Each number is 128 + 24 x the weight over its row's rms, rounded and kept within 0 to 255. Layers, rows and columns count from 0. Numbers have three digits each. The size before them is the row's rms in percent of the matrix's.

# layer 6 MLP down (transposed), 2048x512, rms 0.0475, rows 2003-2047, columns 0-63
099:183165117138186154112107126138119121173168105127115109107123112156138158189122143117140146141170126141130120072142113120117138149165181140139100103091146127125130113141165095128142167160101084
099:146130098122135089089133092141084106112124112131094107138110119156092119110124112111117113153165139159099136159122134103126140094097130095117112158142131115147138120126086152145123106164128141
105:130116124113141128125127166129120131142153124141093038168128158126124143122085097131117133120185117116071067147119143145118100126128165161126110087143126147132137121097106132107180091138116114
107:101129175112157122133122133095161157146106130086140092137138176138079105143152110098109143078167158136153132156068132122142148092128100133118151108165109116146102101110104108149119106118158077
088:174120144105091147115051101157155151099108166156137121146107163142113107093127114136159104127128124148132110128129099133106096150109125147126166138124110127119113156129136133127097067097113145
089:068121149126165125095117123128141152097105169107129142134115084157127124138128142109161128140122106152148158156140121162159144103115144084065157142121128107115166140179125095149135147114137109
077:172134071056148103046210082136107149145177128178078121144158146156066117134155124112112176129110145106095112115122129130140136115111102088130112150159135147091130168095125140100143095131146168
120:121151153131138109137150125108126139157120105129126142150106097131076168118143109095128154129146111149096157148157112108140161116124139157116092109142174120153143087144154130063143122158129144
097:141143128116132112126120135120134113132123112102133153175173137083128130178114079141111077124133108154108131155163119137104148105166119113138129127134113125159136091138142159122079099144128104
107:114177133134121132150124122134125127123110129116169146106154139126082119136139095119115134130147119113152143121113134092133142127134158168145123118136093156138159149073127124163116151102145147
089:113120145181099112092162111044071183128101146122149118097091135134100128113103192104122128113133132133135113144111134103083093132152139153111160142111112127113115125125110134129139197133099130
098:150171106071133144090091144144131162117139098153181124119114113136139112082177125105128084137124152149142161138162124106184112120107126124128140130116110126131150122128110118105080160127126134
093:116188139098146139108082117153206184142115105087119119128081101176117111139110157128099143117152117126132156132144135158143101137162130086134143113137105176124154137147104119111174127115124151
113:119136123128107119128109141132176110100131113150126103125095103112142141086097107125124086123138140125158169178127102168164148138155085127116152145164109101112130115124156151085139132120147105
101:159169118070145116135127130165123118155145094132126149150114101096111096124136141100148115132120117108121137150141145125130091088100135127123141118123130077124117097127125118101114189110118135
107:122182142124131138104110115119141154143122123135113072115133131105133137098132119130127121135169113110136107164180093128127133089141183120131158125135122130177139125158127098143100112115149122
114:134154130114121108135120123104117122142124109138164131147167195104105111162160108117143113097112162115143183124160073077113127134145124131156112101130159164092084107172111097101123101114177129
106:127130125166160129098141132124132112111130132112136131092140142108139124107146168145134116145153132157133126132111159096099129170173148121183153116122151115094139108108132080109153120153116132
098:094130144149121129137091124095132104108113121138102106088102108163122154115120094149172121122118114152121116122077167127175152127095117081113110117137128133145130119147105132097092139135102103
106:169083125138081127118141098143081116109117118120124112143124094112124129116136147102126141107188144145177121105147105101089118151132167121162177139144120116090140099117143112113078128159110158
099:117152141141151105103174097127125125153133147162135137144156154106091128119114192108084128129118149120097134119054126102151127118110146142116180138114134114169177134128142152134110097104149147
104:123131112128145123124142135104118096120112164089089135111122141109133159142152106085108099141147118061137134083141084114102123109140177091146107142138106118152108130136114114167147115138123154
093:146156135113141099138114154116141100123151132154116109097140126133145118114110164128136136114138129113121099156062099163131118098140103115098109144146172105116157149114140173169129180123093170
099:145093126124123137169096138138132125169136135112128161142132181146150139138103130077111131154140175123113154141106149108141164067122119115125146147169140089118159093149136121116119126138086120
087:176130171096146094165120102094130106210109081155132158124123158117123156137136135078122130142140107102093149169113180132158151095080096141130143150098127145126133126153098107164083112178119113
103:110118107131138105132084137140121143148140117144155129128127106117175148107110141133171137116079123119082115144108140097159136118127112089188131145138140146129130104137120122161140137117155115
101:127130101127125110142092140146111149138116133165107095134145053129129150124150143112159126121137114080138145101104136142084125117152081102099149133134089081065132106158119079146120137124098143
097:129151134111107116093141115135126170137122197166119162133105147121144122128117107140115139157160127140115119177178145149148144139099148103120154105188137096175141112127124137136132115131099114
100:102131181144074187115135161130090153110095173106103111103116131123129109117144139100180085135159129115110087117135183137117197118165151100148156103147100119162125154121156116113136119113187129
100:136171116163148152135129150117116122107136118120132116149114120095133108156110103163083114172130133177074130112118157166166200150102129172130112107128140161128116086115112118154165156173146157
098:119090154102167147148104164109094098125141172124079146123131116105109093122096145135128158173156096163120126120102151131163167127125139178103145077132129124102147108142158116146112136119102123
099:105165143097124103128120156106164147104148132160122125154115160137143109106112114094155173128146147147139157171119117110171116137159115119155123133136117108156129154133129115075062128097076160
108:152108132106114122139157143137112132148120153120123130155168110129124102156108145112109136125107129113105123156119181146127124166130101106135090138133134102158122118061126167158118147194179126
099:108194120119163117082128104118094171113149113123079092192118118126096135129137118077141131116149143167131136107117134121144144160143156061167120119164098137175132141151157123117090119139153132
094:134166116140136162105130112144089147117154129107140153101118124113173134133137097118147161129120138143125163101130136121130156179190092146132202124135125140138209124156170135154087144143144117
093:137105138108140119138154123114118099148135110121164153152152107150115183114133105185103119119154134154114108181131148165110164128095132151122185172151127163093128136137153136143104072106117100
112:136111140159136125138141135130139109102077157144106149127141098119125094145091092166133154101123114131154103122125161117083074105142131090153120141133114111152110111134105150114092146111116108
097:196130145161115177150124143128076081131085124115132105129142144150116140150136141137145162131120049133145117105199171115129153164150138152115099111146087136109106120127073113135150119116107126
090:155161161082132084125084101112115174142100138095116128069169148181110105115116147115088108173140132108149113159149124141150156083152130136118118106090110125178135170104126159137112142102104132
091:095069059134142073125077124163144102132165153242154141112155113138136156151138111143108113144126145129140113098133168149089049118178101129133154152109112117106124138139164104118156122116135109
095:159072088176108074117101130112139103140129161190124119134150137158179111107166152148140155107098154137115132163122121107152117130118121139124114160161086096136122160151111075142100087129120117
103:139126124136156113127141147106125095118110163093123123166136127094117099137159161102145129124147116126075081182055113125151113130154123146098056097153162137117105145153139128119132129114115171
104:135121107127117128136113152139119093093140146172117178153127168116154156113125126170141116090128109152158183124079146157104158130127120148148155173126128163153097126171137114125112105119085133
096:099125118159101138151084133122116115154129116110170094145105117096150159137094106141117170125127116152112108101138149090103129123100100169150154129116083137148123163168073063110078113094156161
115:154173140155125131153110147111172147131114092113128136094137177150084157121132125145130146157144098093132175114118122131140142084161147134183134156105107116153118151164134106118104100117138152
# layer 6 MLP up, 2048x512, rms 0.0501, rows 2004-2047, columns 0-63
101:116123149131080131149115135134125129105084110117084089116159105109125169116099150105109137143118099128165119145121112147152174141070091123148092134145142168126147116168134146116123124113129110
101:107180140107122122143107071128155115094107120117108180115143092129118125103134144156127104151077130152144164118146165126142105131131090080116170142160114161116119141159091132167105125115091131
112:092094120111093193116113134152124145114132113102099133093130156109118134138142097178110129156113154110139113103151096118140129119142124123141081126168160127121152145103138129141169052141145107
095:122079143111107136122123114138116137096116146120156168131111156130138151099108173128138121125133103153155080120131085109122168157116146176110164124130107133123153136164122158102121119163144148
093:143105158123144159077125142138123128139153126120112114135124131127130161176097126105119063135096136167119104138166126156116142114085146145121098100126123175113146109111140129134119129143156175
083:080062170147132174255058158127186125152029075059155118136104123115149147109112142099140089139129140141120149115146133176139120135134093153136141087106105130094147093162125143086137125126119129
126:142112103087114154116143130143128113112152113125161125150118154112141145125096169107143135144092087137170136138145134100123132137113062159131182116124127117113146103132163187107146169139124154
098:144132114118137133139102122142155099124137154118174126092145165130151109140146141160119131087118132142119106135096108141108142101163116135114144095129092138119131132140126087111133089121105097
112:111104121098115138147132119142114128135144110157168085083091170098158127114143148119102135074103127118104121111123128111143107137083125180147138107168112102094122109097163186114118099105116132
100:119134100095109162115115125155166132147129146107147138155144126112138145077128112141158093117095118099135098139112081147135153096146107106143104152134117113156150120086123113119143065137141113
103:118143122127139141127149144130113129125107057134143140128171118127133174083179110115103100163126129145127130163146120172148131166143151120116144149155180151158114120114127144151085130140140063
108:147130114113104155091158121149140116168149165143131158116132138101141139157066184154081164137121127138133126118145109155108154097145114131201092117101132155099164105128124142133167112144124136
119:145147124120109130110120133140144113170124114139158103105119177122105123134133142146096154145129180147110099158140131092096125080099124127135142132180129165090113127071098098155131136099104155
113:100105121114107156097140124145109122088109117107104084121142165093160159123106117133092150165094106139140079123116132092124156160144126164156124128106097124109135085099134104106125139134118157
112:135113134099126149107129133148074125149124143104104160126107105115177160088148128119129149115137098138109119111114198164144122134125113126157131137154112126136137107092116121123123115113120143
108:148140117109102136136116125141128096119102138119145116125101145071139116150125116162130054099116121147126116166116156149152189121120130128139158146147171183131107133171144128087111079090116117
102:132100138093118134106106144138059169112132097108081133119146128115132122103162153143130172103098134133143162128109128132144154142129131145156110129123124139110121088112128136165151133166116107
089:162122131135124132129100134143114111150135112113166125116105124166104147119150108129154122130116137133168102126142136109118121113117103145121159155138131122113099110119131103146159177145173119
104:130147127102104140139106137144170148114096109094125130108104138120108112149133149117139133083128167131166122108166104188150093152141110131136121135130139180123137111108122126106136157102125157
096:081079117110088134149091135163110117071121097096134126155144145115107114133130180132094138103118085145112154094084109116105105131113107110096130103109125158110121084106134130170133144125153162
107:089138097117109177146153123150175121109113155120151113092135104147148085092138158131080111137127086140108131084102160132114152108121124104142137087139117136127104150175117128133096113117102126
087:088113123131101192115100076163108160109104151122136124135157134149118105124149083160084097132127102133103151101143131148116114126134121114117120110069085154125116151120132150122183107131175122
102:131135114091135148107152156139150136123134095127113101165115129194121106117140118118116130133130135142106115132153171119113086128154125144192115165137147136126130099158086112139153076096113087
086:078145131140087220145145171170140138057109148104136128112124147142138134153132166197138143116143152148131085112133073084122111138120140132164106123104151136097158121111142122121163139115158162
100:136129132127109151103131147140104141122136149082165114131121127142141141128130122111136103091100193126117109154074144128150130127057083106151133121081169136097148129102153168146119081120099098
103:150132156077117160100121132147099137124146140093139077144119121108134088189112157140079127135133102111101151142134103147118133130135155119106105162109133141169108154081121129147131107138133141
099:135150148128108139121129109139110188097086121106126140113112112108125089148120150094122139106128114123117109147115158137133114086104086136116124066139113156119142123119091165146124131171120146
101:143104111095107156127094160138125140136114157087154092079186138098151116133128133128116132141153118093153122089133134124127129097143141140165085155095122124150136151101127163126118065116107105
108:157121130109109121101129132138134120107127172119167151148150125092137178153142094144117146167121125163143126148149113130104152124140124151116144124153153124119163127149107124139133132122132157
099:144155134133106151109098160150128157115106116089136136113120162133145104137106144159133161089146150121134159078134108147161164128124111128159119106139158135142141093154151134117132089185123087
098:123099127141128139119145139139106137151121101106124124082117133124131163087151125097114165113087129154136132109086133082168155096117111127118148127127153153107129149142124133110148131113110167
101:121138128121113148112120134143107178137120090141158137097074131123126154133124122127132139131115142096114133110108176083112150103111149130173104145115153120154139120128105095133105139135092095
101:116062135108139139148119122145116070127093114089129130133106099120205136112104154125136135142134081164106114117154140143122102139092082125095140092117123132083135114104120061174110104084125085
096:130067149058139154132143109125126066132116078139127125135130078115181147144150117104107124139117103132122103108095166162123106164126118162107141133090124151117101088148122112138159131152100149
086:123139116142109144102090194164148141135106109121159134139160152113141134123126149136144140086132134118134131068099124122116137134121159160122101130131110129139142127131125161147099147148141088
118:137148143095094155109105127149142122115085107092097146176133160103124095165129095136100131132118133131166144119127180071133143141131107139149129138119116131115166109162123133143173162120153127
093:092080138143094155150097125147148133120110125081111162133111089110154107138110120122136144127086170108130138120136049139155113121137096164139117102141160128141118123112128115131121141149114138
089:128133165117105181131141121129179143100102102148112165148123136097135129161115139177118106140129128138121111134130101119122130133128128103122154127165105155113109073157091145105168132087106110
092:128116137104094160155138135145130146089052110048147139146153115120123107157133134132132116151112121137147123098128125135180111125141126171144120135123112123162149133144140092152183129139132126
108:135147124091113143144123140139163125123106114112139109083150153126135122154110125130130128138146152094125119118081107159146088138129117144135134129155132142140101129093109157140158131127139137
101:142128112104103150106088170157110153139146118116123113153105119129141160116147146101104140101119121123109100150130125179127129186108122129088114113099123173154128137088118102138165119135146113
101:155118128151113139126103164144127166149121054120135127133119098119158135132113120127123133119119097120121138126141145143135146123123076143148091082099133143143147114113108127114118127168147127
095:118139134111096124119101095142119099122144105146147138124135140088107113086104148145121112167109099115089106073165157122128112115139114118115156095116144131112128117159066148147140100146120108
122:120118125124113159118111149144144115101137134110168103105147149138169152163119132115147098119119042116096146081162142130124131113148129157175112112151081130138133144111129081119124078129126093